Weights of a small transformer language model.
Size: 11 layers, width 448, MLP 1792 GELU, vocabulary 8618.
Training: a variant of Adam for these matrices, 448M tokens, 6839 steps.
Each number is 128 + 24 x the weight over its row's rms, rounded and kept within 0 to 255. Layers, rows and columns count from 0. Numbers have three digits each. The size before them is the row's rms in percent of the matrix's.

# layer 7 MLP down, 448x1792, rms 0.0426, rows 125-173, columns 1568-1623
100:154121139123108143145139135121151108154111114122149117121117091107112105099129115106135143131121111088123121158126134123133145140163117124157140105142105096135131135139
101:141093109079099099153131070121135124128114129144153113148130122126097085160173116158127077137119074106156148124119103103088122126089088071133141142118101114099094097123
094:131112122146128141070118114113154112135148127146140127077127142138125145135115135122119132128110148120134130152122111128130097151097156067136122108142114168091137149148
100:106140117126168139127164182129148126103154170141142132126172118138097127158113126140122099119132131172060112101134144132068112115094132098110145122121110132075135123178
099:093142152090131129122141177145133126110142120112165139113099136139086096120121125117101097139133110115111147130144130142114104122139127114154128133142134128138137139141
098:152094120156145099121141116118150136083141150107104108113127126159151144104165128100135116122126105131089103124152143113124125143105130155103144113092125166145129129148
101:089114120128118135169112147128106121123112125146114123104160128097124101138122114134159100176131119167111128142116136106110119116145149085153135140131109136104121131102
102:113125122120118137166160113157088117157125125136089110103093153151125093119150131099113152109133140109142132173116130140104139142185131121092125161176159124134100135107
097:134132106114147149097133175140130132153101102152138168132122128193112144144129081117102134169123126123164144105109112117130128146134134143152128072141199119170138137146
108:134132129122125089113134154106121152124112128160145106142117139170142145146130124120160122120133115108128132125103131113099142100115121159138122142100153141139103128131
106:126105123100088166102116103131153107130115149146149122154155115108152143103119129135136132163124153106133131150120139123105143145104132132132115114140122122106121121120
102:119107108122144185198122171087123162125115138147149139118135126135102111122102139094132125115123117164120146086136117137147110149118141165119148104147109115113104128128
106:102139169123148093168095110106110134144107137130179127153094128119136100070111135129117153113120127117124098127119128086147124085143166132118139122103115136091123088155
095:156133153143142141168114140133107143098117130112134133113170147113135115132092148142088141165122119096100114097110125096115128174081115120096136146126091160115145156166
096:141132147163175106150146114164162128134115129162106125121110136121108164149068132128103141192135174175074133133101175142128114067120128111126126135132080134141125130103
100:129138145118123107132126135154117089156136074164146111114103181144067148111135118124151133111130130135152117129138143111128134149088125097119158113138174154132134141091
101:095146130114103132132142120144153146141096178101118120154148170127170122142113104108158080167125105171112134151113117111128123151079138096122130122161126123146153139126
100:141123145120122120158095153151157115161087138156146086144107140109131120101158102140112111135132083153107179175163136144150124141153128080114163084099135119122119124129
105:151188152126111116107120127092155085113111099121112150097126142148119128168150153111133124111131139110140167138124116078152149138132116074111155174167106157133095161112
100:061129140118095107178132095141103103171124136147148096156162127110120128087156076115161088125115150135147148098144108141147098156078153141104121146138112137088128125124
092:138117098140150095140142083099139116107096124093126117157139121125145135128098159142147150080124087169139159125109158143137130130122132096133147114080145083139152125134
096:114126139113139113141124140078060138133163144110124160109135105133142089149136158094117105155130134136129082163153138164147127128129110149136090161113079096155114097142
097:150146116099134144196154123123141137120176130112140107143128152116148117200117105088123079137131154159101103135142158176139122132076143112132172120112126130175169109137
100:110160175109112119118082136149163086154170161137142092107088126086167083093150136153111176149119139120123140133138136108126160129089146111178143163069152119114141104110
097:127107137130147150098130123094130113127128093142124137156132168140139131095127162121117115132134104138162148128149129122099125135106145146110109148094117177152146118115
096:131119137132115139171176154160096137118168157124151112152104104166156116148067119095106148132138133118109097185115134149125154161115121125150117128141121135089090150111
100:125122097135131105121099113131123113108108137149093096127145145106158160141113146139156161161119123135126136083145077131140149140077101136155132147157121143064208144142
097:159118103132140163071142130155129136107159100141131164154178101200101167156111116111152147138126124175125117163126118129124132158150113123126146145157134152180110152131
109:102104162149113118150147118135152136124095173151107095083142146133146102110167111140098130128134158094087157101109069170067164151161135090073066103138133169105129091113
095:124118191118147101104115113105106132143138095086152138113089088100160150137146140158178112127114144115144100109125139139146136143157131098123171115092146136118150094132
101:125075141120131110155117131136144128112137106165150152146144107156131125159158148135136173162133099122157162115113118126106097097167143163120125132142118100136125141128
096:123161163149116134127091171163145138111114124132120124156123131142141117130081155114110096133135101137134130124100140108142140158129087121163094156093110147046110137105
105:194089106115080099130100119152171107102130170138098148159106080141124099155174107088105115114114116104115143085131123149135120084147115110150120120126113061124139143146
096:113128126151148128089132161102154116120134122115143130122145125167134150123121118074162134165118134155165118124132133147101111157105142119101101109110167120141143168143
094:146130137120182135140114128090119115080132100140115142157146117132094155100068134075131142158128126101090136142141162150127139118106143173089145127084181139157110122148
102:114137134138068141083113079149103151149168132125142106151132133119152113126090124131127137095134110061135169155133110134125140106119114123145132112117118091137140104132
101:145149103116085110102161092152120118125169109112134118127099116158133142136141122129123157128139121095140122155139146121078116092183151120087119144169128109077153120097
099:161196067126097142124121101093139114094110146202096142168122129136112144104109180097120119139129120142099159092139122112137099151111133193116108119076128167127079092123
102:150171123134144127128110157095126120130181127095099148107102101128147148120150141105119094142125144143128151135111164115113149142101136165139149133163120085157154086139
101:141101122133141135140147095130152144132138107105123082119096127132118093128209124108132144110144156158158093108118100119175171115166176186164091107100128072120118144131
098:124122114138119103097169088120114120124168094132126147174121130115179140110153094165133168113124144151124158087145084115140150125182140125138101140102107128156161131114
103:129122181080111173114150137118126136149147072102166133137109140074145127172166105180139134112128113118153132166124100138138123150123132093138109134146079162127112115131
099:100117104135162158141119142083135135124098123144096117110115127150114120111126165130143102136133120143171110091096091144133138129147104099146125120113124139146123122143
101:108144121167116120157135112091119177156127123107112129110150127202158119137143141168164127138126145185148140128121149122139084146144084137138068166143101092165169094132
100:159105140123155129141168134122130105117128101130097129149135146139128139135153143155127133113125177168135144112131147140135129154114118116120112117194113155121099135110
096:128108125101151105132083156150137113124132084085187112165123130130105114165137113121142183150123136124120144106115154140126139122141133135127121157116159106086148104123
091:171171142112114156115113101108118140137146106148129124117098139157145094121161091149147126131122172093152120122126118116143114176140107119143140158108092111120109170149
094:117110105096156103118180077159180139069135166129113100135153118104148151118101162154117121164133113127130115152108116110075113125106112094140124142120127141166131159095
098:173118118133108129130159139148116138139089119107087149097129112139129113112155126065116162156140141083150133181127112127113136096161125113144111099176105112104106138135